Weights of a small transformer language model.
Size: 13 layers, width 96, 3 heads of 32, MLP 256 SwiGLU, vocabulary 8192.
Each number is 500 + 50 x the weight over the matrix's rms, rounded and kept within 0 to 999. Layers, rows and columns count from 0. Numbers have three digits each.

# layer 6 attention query, 96x96, rms 0.0728, rows 34-67, columns 48-95
417424474498523546461446534506546486536542496464495496514456547530550502461454496419531479523491472556445465533478530485517663491547496526444593
545514513475574433591586463534489573497419524534480474485462527486493472526559488530489453408459491514467472437477473495459451450478479503525478
560538434326565475507507405487424542575565573526445517493476511443498465574569563547499456490551428522555560555482443513443502562424487459507479
516383507532469477498524499539542494495594521588511493519477534455514447418416495470543525445452563461508496624559496501487457582433528541539487
473510591504470563607649568477480379446503494506476538570538433521529630501512449424505452494557446536448566488543507570585430466483605580465479
492325488546482510562522367468448470455455321427531491559415659397586519529437507576470526397561553458546613578535485471460551521530466556641442
505565463549555420482553614504551480467621575396589603435487551535529414456482512501526505448493620510520508508517524530471507450551361474474502
530480477533490541439505470372529543545517458487449497507508506476527487548488510460522517549517458468518539498414527564543564492528514402476540
481442454576509596391485462423581504479570515496476561526488484439587500498512515517501498508529487472479515466486546498506546530463552461515549
499430549536587558423480535575534518642534518421440435446429594527539527427442451503519493433490493537412447508577548495447573456525491525470624
489567595441569428484491458584513526533500495528489482426535581488490531467504439501460435475470511463487520423509547504538418516602517490523484
418532546666477497512549547513520512437473479494474451495473453593485560587511465425535463458587495504496498492583507435456599455535557480504499
481617399480508333472504565542619522465498465494530486517498392548593500621471472484518527573490448443456467576503496550507429541449521487498549
404567460504454521527518566534596410480454468600462471482556339537429492393473509497505560580533337566526549448447533488489484524581564452494503
543468498491407519503455486425501602549471510435458414515484549455464584435601512525520494438455518410498533493514526462476464512527474451611550
487541496482538564464434459590511556527485436484540449491536513507538536518430499434495546477467550502517516561447452506534444485538388516511507
471579517473429510540528475482493474503521603542432473556492393470528470451506547442570522592499495460439438489527570565530451544595530619468466
521497436540472564513527572443498443474350448439424528483615548500493499609449513455447511462537515542548544553466481546517527459456476470514473
467488555481507463495514488477477433494535442585560472519521494456487513510405515385555508598435508458491448426497499520569538460569577497476460
547566567472476485543528464417505416488473506448451497495545565482404479573570526530468527531413442478516513524411478453421461392439496455528491
466469468483441460459533436429512456500488425524503490503405439484501492430446609545479546434524467476419570481399465508503538511561553514522528
448539426478550581497528486458443456533525538521522534472555552443537564500494492470416487453393523448434408390481555620452641466522542466513561
424375557423553570522481465469508494590491448558543560547551591499500532514504560535510572523479497416491419502507529498498514493457513463572517
420477481527514538535480593482467618557535479574521447565491454511393456536419487457557420580412568538464437459492510434481568428482472547532480
476517507491516450495446546458547553514547498528479504475541513531517489559497480431412537494442438420433503532541528551597480498537404522446495
519613510474525371556463472592499458543439560538538461510410557447506502323478484515500503501485493408496518509402531485507475588563555608572514
496495493577444430529497495499523478546540514478475467514483506408447534558498568555504510478528504596525401520556530497549543519495440523598508
488473372523551582323508486373362554503511523314496513539415600600435500582441504636513344532296597584610510560553532543483742478575388475548496
504513528548500536493424513552444527504447493508594465483495450449506511612521533539509528556545521517461506566418593528576456492501461487519473
429461456524539490520535468507520561425523574483562503530476420513420447494540475492514467507519512544421462496521539525447452461391457520387477
465528443500453484513436566534467475546525522548539546555510542464514517490501505538537565552499506478526524499506513473508368443546476464455504
514537513550489476450500562492473481523493482580441546479534508455508503508444451507532553496471483468475565474466549514506447528563525494519580
499512492516547483511457546503468515545495484465469481524498479471502527488532494551541526516491533472543518515499521471473465458552457458469506
474506504498510487492465568476474534545492484509481534518507455484482527517565487515543497513481515464516525489506535468487443448545450464498510
# layer 6 attention key, 96x96, rms 0.0627, rows 34-67, columns 48-95
488560456498459496443428559561516428490539562502420480440458542511480524462473502449482506586490499571412512482573509512469594393439496522536579
465461512450484569469466603505472459447535558513448507484536593435458503500452480444515512587502479588519497417593515550556516354403510471396561
415479543504608451530504535497543457586454535473400402531476531494487536490540511459510472553521430577449464536604518505461516483468490525476579
437537441498471427495628530529555537478398412484574623548417465493516509470542469482499526386433569534497465422496470552449404498417425509491534
510480481558582515487595487440477479454545541496495519495417552576522404494534569587428537477452543615502567494535440519441476469450445469595499
492512516509557469486630439565492498470532491559540548450518575407517555456468436452493535393464475456483476497514494491456482550470490507526529
505576517455519512466491403443500488568550457557442476576526571428498414515509487544510456442444496462525466570510510519470415547462504505515506
420478484529535540501516519542522446480519523547497584466487466524530484540517493507479487487503542580488427521551484550496557427420511508483471
407482522510600504551472462444496521571474402492539522487543517552539510547533536510515544490457434426454502553477506512505574593540559481535486
479486502521536552466500566539551491549480495553527436444533561497463566490454521431473555694474479541487514552584551588563470368484548523536540
454435462472462616335490519484532485484438560377604530473487597426535506419466535483458583514498506555543505446549478595558513453473413520470588
543557609522406556506573466447491533486504558431486485486498473509485490521504451499449477392538461594510487448462466515376494524545497534556403
525445510439527577471521584425500435528528557491512480435456592529520416500465459397530535453590546548473496545499576439483483538557548570476457
436513547386479420586458543403545559509496453397487462619504509472422532520539570420506557493532488592513478438415550441424299418508536533593510
469529543542586553430439470522512508551458550470403404475553457517517524538599460591536509439537543442520570555507486486471518458485409504480519
476646467528450388494529553551511499514446578486455541586517450532462516490571550400597444457471424566519500397539471457517570523496474582618533
429501385565518434537464491467462500385488440536450558422366473547579464544484540568497432440417467476395508446584425567513478453487477621526461
636481457564501509475455530580437483636461535532414584423556515468435485472426454531470433527534416509570637564495497496481517477582501457459516
523554454417440552529449498416462492506551486471440604493500558515416559523425437588492572438440446493467508520524462553505494467476445447573466
486453403535467596545420529517547465641516493503489499435510474534525477475472505432566588521517559475518530531447546422577541504485490478440433
498550546492493538464619520436508476382452442466452467534550510419473585505376467495527519368504417529509566507441461408506432479504498473454529
484516471357581562591470494580461419492522545488625513468513527449505436530451544453537397586548512534551462439461490464491603518457493487545524
543450468474486428625500530544515427501550433575608607572503443404496631497500564445540506559480423447475477469525497524644411446479487513531495
434570392425449468679579468495470619459457453525522609521485564487528500544419509445543454519497417432374499426415451538465424480464472535534408
380472472518603593504485580479505492568407473521448584435483390525472440480516542564511479459568564523563456363451485454424581469455417497470505
536570555518463496424336509529465516492471511482513441472526503468550475465544495567497518507461527453542522604561525467606493512583530562557523
479456561513489421522515431499509397520508471575542466402386538478499493518550530553461531441459543426502516540542488523537444516550486493575487
473514383549566435556478526543484511510545538497543555542524457445436482470529494489448447454507448484433554469519467531439573530545532559487383
549513454488475524568447434466508449440464521510467433420492459529545553556464525569358534566557569403490483596423513522423562495516511445450564
462469486499588429536573544487494534514514443545466462574536468497537468549564498472481487560594678565534364395528515437499445419450530436442434
563432517498458472531581415521490515487522491543474488485544531431397420545434600512510458531500459449421582549487582539566509520436502573476585
528527468486514509451465545481427494494488487542455574577505481481519498513534512543527519551461519447534479570499538519514557484428516603490436
528597498473530469489577504538407502455519536472376405490556537427520493515555457487450508417539631583475519490476503487439478542501485463466652
599417435417617484510459504544464526553512516507521521452506486542480447560455526422522453538548525503493498486586585511593570537416460549457501
# layer 6 attention value, 96x96, rms 0.0744, rows 32-63, columns 48-95
498535439446556482437490492464548521630656479402484477509377506530460489599528443512519564540650427481462577528506520552567466455571378518530435
469401536478467579468503552475528499501507529490503487567472602474526445590532551472481498489506509480403466496461464455462458453497490496491398
540503569539543462487491548498507495511392544534506485438475519432439466526472531502507545584526527516570491519479532515585439523571569578503594
578486480478470516473502529567577503472457469447500423522488477535486475503514404476498459441408488399571412492497519578481524452493497450488492
596484528540517544467526556550497471435516546425372502497579504458523566496446476419560403508499528489557424559428468504421500507498504553457477
445449454540514443478541561504476469445450412426505444552514507488515549480424571531513472489475548504541559465477492561463565496514535502517513
461517455493399409509458586577477509507586449606446574457618572464486456400521499507438484502506428510410558489574531404542452550532432525518525
569446463595483456359522571496501523430500467454503486464495570467525503421467518439541461394484577557469494515493602596477605428515489474503570
515559474434631393449477486581524471493465550439451494501436473466512455441533453418614374534484579528388492505498467470524486529572473542505371
498418508513527573551452551524578543440553521524515462580495526437495397467604452574474525555525455448417484519462538471530458513470428607526493
525526519476539466466511498562421479582460501529506553497481546513502497359512504540459519561540442489495590442431437578554462468439387556532430
452459564523427616519492515474499454455462465468639498515571385482609505564510579471485548354561527466520586465485550522509516590419559540453531
610414561534448579457583518441529411563598556465454520485437493434565467503562481432508521425514400507492542469430481430482499472404498500521489
526506457529526480381527478510532535444542395418651497583563504505465485446482604462407477495484557482580496437417474573441588502437493486433614
519511510587518526568527495568526524581480473525463554525574460504588564438474457443543531391496461443457452561500469549521529391516415512539443
468436437546459550462441526517518461376439486464495489524552470472486430543426537540603426461532396515563542538453492455519433439385545600452466
600464571493604539497560386494509435651599478415502571513553603372524570662459542432426514448498449534583542486511508513430457537477449420627507
478540468458478563625577502473434507454517535506348522479610470479483428524551555488521431505462491538350463346445530456474536513531510487402502
530444474438525423442492528515493545465385468547437478567609489423563506410399545444489415458549451538528513480494494570518543506369499511444394
610499580447454475595485506557524420582503632498550526498449465622542609518483427532498530474443509485544392500435564548446496458461503515528428
567448522674462495488480649491538521478529612514536565455605512528541466461481525461433598548419558479457494499472578512452555544547502447463396
577559491476454580453450559514456534410375594489477480437623484521493560574512475553542516530601419577543530480653528452540584494459550512459498
459487548463626560548544498510559534547573576510561578522418432510432565488461486430418522545458481502619477471485411454510518498518503506490537
528518539602538559446586507445532543521446532548462497550574440531455502506508537620484491514569464561610529464418457428453477528484541481556516
497458527566461499589540604526484475504468443485566522451529468484509497497566437354465531439380473578514463540485492588498528523544519480497548
468464623596401504474487531500456557568530510412431481445601539552501534558479497529478471493496504498519628504449508483528421547548531462446543
441530430509477459476440445546475576583504559491447546432397538451512381614485562415576511599493503527501578428450435413510508596470494616517555
450454551501549473490476527442516477546427506526503454493429538506433590439613595404455539489465600462458482510505444584507511524509457471491471
482589501496464522397541561488474480357466583556430573465566588549543446410507474440473483373462554490474514457408515575469541534471425510530514
453459483419499521625536564576516470533456365579514594507482392455450570532507495605494577516406529561502462506546583487559509507452463462393535
509454548409362493530457431470485373433498566335484533479523373416591502518450529482463499443421494469443513481386487444545533532477547449488456
400616558442469434556475438600477414522490501490543508542474517520506521526508538483490519538512484533496489416485516523504591520495514519454605
# layer 6 attention output (transposed), 96x96, rms 0.0585, rows 32-63, columns 48-95
573535485500438569602524461529454421459522575544523411494564504502587477485502471530493456447499597481506406455573472480497526500455569530521537
560555492496489473536551527548479457500498492457469519483561403478501516479492444514482540490518464553501558512443473502586489442489489419453549
510482497434465509531487498473533496388525524461580446516553455497485496483575496464517472501414486495493499549461464491487552452470523463512500
457533522523533524527497440478470406482498577536524510438514501443590552481501538564473530421449501539416540476476556475520472533482437448458512
459552454505578406538465389469584523530533466470572533504412446496438488468512478544574508542499518489472539479555547549477393485440496503532457
516490415499458504408472548521499593494541458563502438434410523507497417536489477496537559521593535587421519486490536486555426509485453469472531
571567495537563565460536420432489524533541457496457495533515447578497488516608534571482446440467458513542449556524542597504594550501498503433510
453538458465536507507463450470496585501461554501496409487410529530483483566506524535474527571550504525527563516489480425557467521399470435553512
471461480444444462564522490489500469471454482497557441458582454557516522538558591519576549502549463493499478419529520488555366546508514471521536
493549511438561479442460397536424425555476577550469493488484399539542509512456496534500504556435498528517480436498559530523519381475531466474581
514477436487414552504560501443544540349579405444518494578557453581476541567412589488542512521488530501549498499513559515448542492495562465573526
469594544460617489485481507520469553513511511489492462503501528589459531428424565549572500506539523456440402525456473417422520510539491505565494
449552499413528441493507482570544493462593474477506549449524570547456513560431447548504477510424528482440532589524490581481521514518524492494479
427520471562428466494445511563488542497439487602420420461527450479409455485539520493453595549487486468504538569514618503553498453455448444611541
545518560420524452542580430519562424516578541504471405565436449536439454529582433506494358480525514544522481434505483471486470525501473545519430
541510454509433495480510467525525491484589499419570533567443527539564513478499542526515520527583509497451484482560509462590635543499419431555601
438561558531462421535543522552586453484475505537455502462492467591560395439491527471478512523446498566532538503404415568442437511523544481468448
562418499514626499454407523536620483531497500508506432458447480531474523538429499495521538523516545465514669620586424491461544470466437568537427
513549491528428505556443559522497490523566385470507498469500459531445468525497520553475519519430450476527457480514537500486510375550466480607591
450506443455563491532553406453502442502526458461477508497466478454449437510491500417483434572425469552450517469539442506509405465486545562491503
450551514448543515485517468580484506533504514443397476401490487502493595491504462553448434476473472553465492573513499436423509412441496563563517
515463437580530581474468527486515436557621510432416606495482427542445495458431495538462466532381534432433440538456468514420473486482537493479582
428586499480418538565495516476559549482428488477495542505507448492496443565471469503519573452485500502442510431527511538382473476525540503471449
504545519572542479535432438523609461423499484476493418516503460435388467529479532402476588527455529433502580555474559591462517483453465446481491
461400470446490508461500517437545461452513515579477540540487502590580519474498537544566524535496440460431571429476495420451533492429502525458450
461536430406594584480527551512430544522459458538515480552462492461515471514524527521533457493559528521492446539505449526453598443477482559489506
518473570482543504446540533449528466457556513543607472578555435529539572486502507533516535465500506610480490593655454582626510454524406543529543
486479457435459397561516562428422565415548520593468567587477535414574468427419507502529537427453395594439536495421440571571540473501525503557601
485477411437601469611566464534564471555487525407466472545431479516490475581467647543513514544527438470534506540512564413445521443540495491476530
510517511461544484391449501459459525526507504449504479536611560502557482534557550465551407490455505413453486462465465566448446497584541536506460
551537461431517546510514525596468567514547496559529455461528573602434514436527514540423556408496452471381504584570554547499497440463433558476554
608446431473547417468583631362502495499437516547432496494526512486413407525522537536516530494507527498531504580513487525575537509555421491573401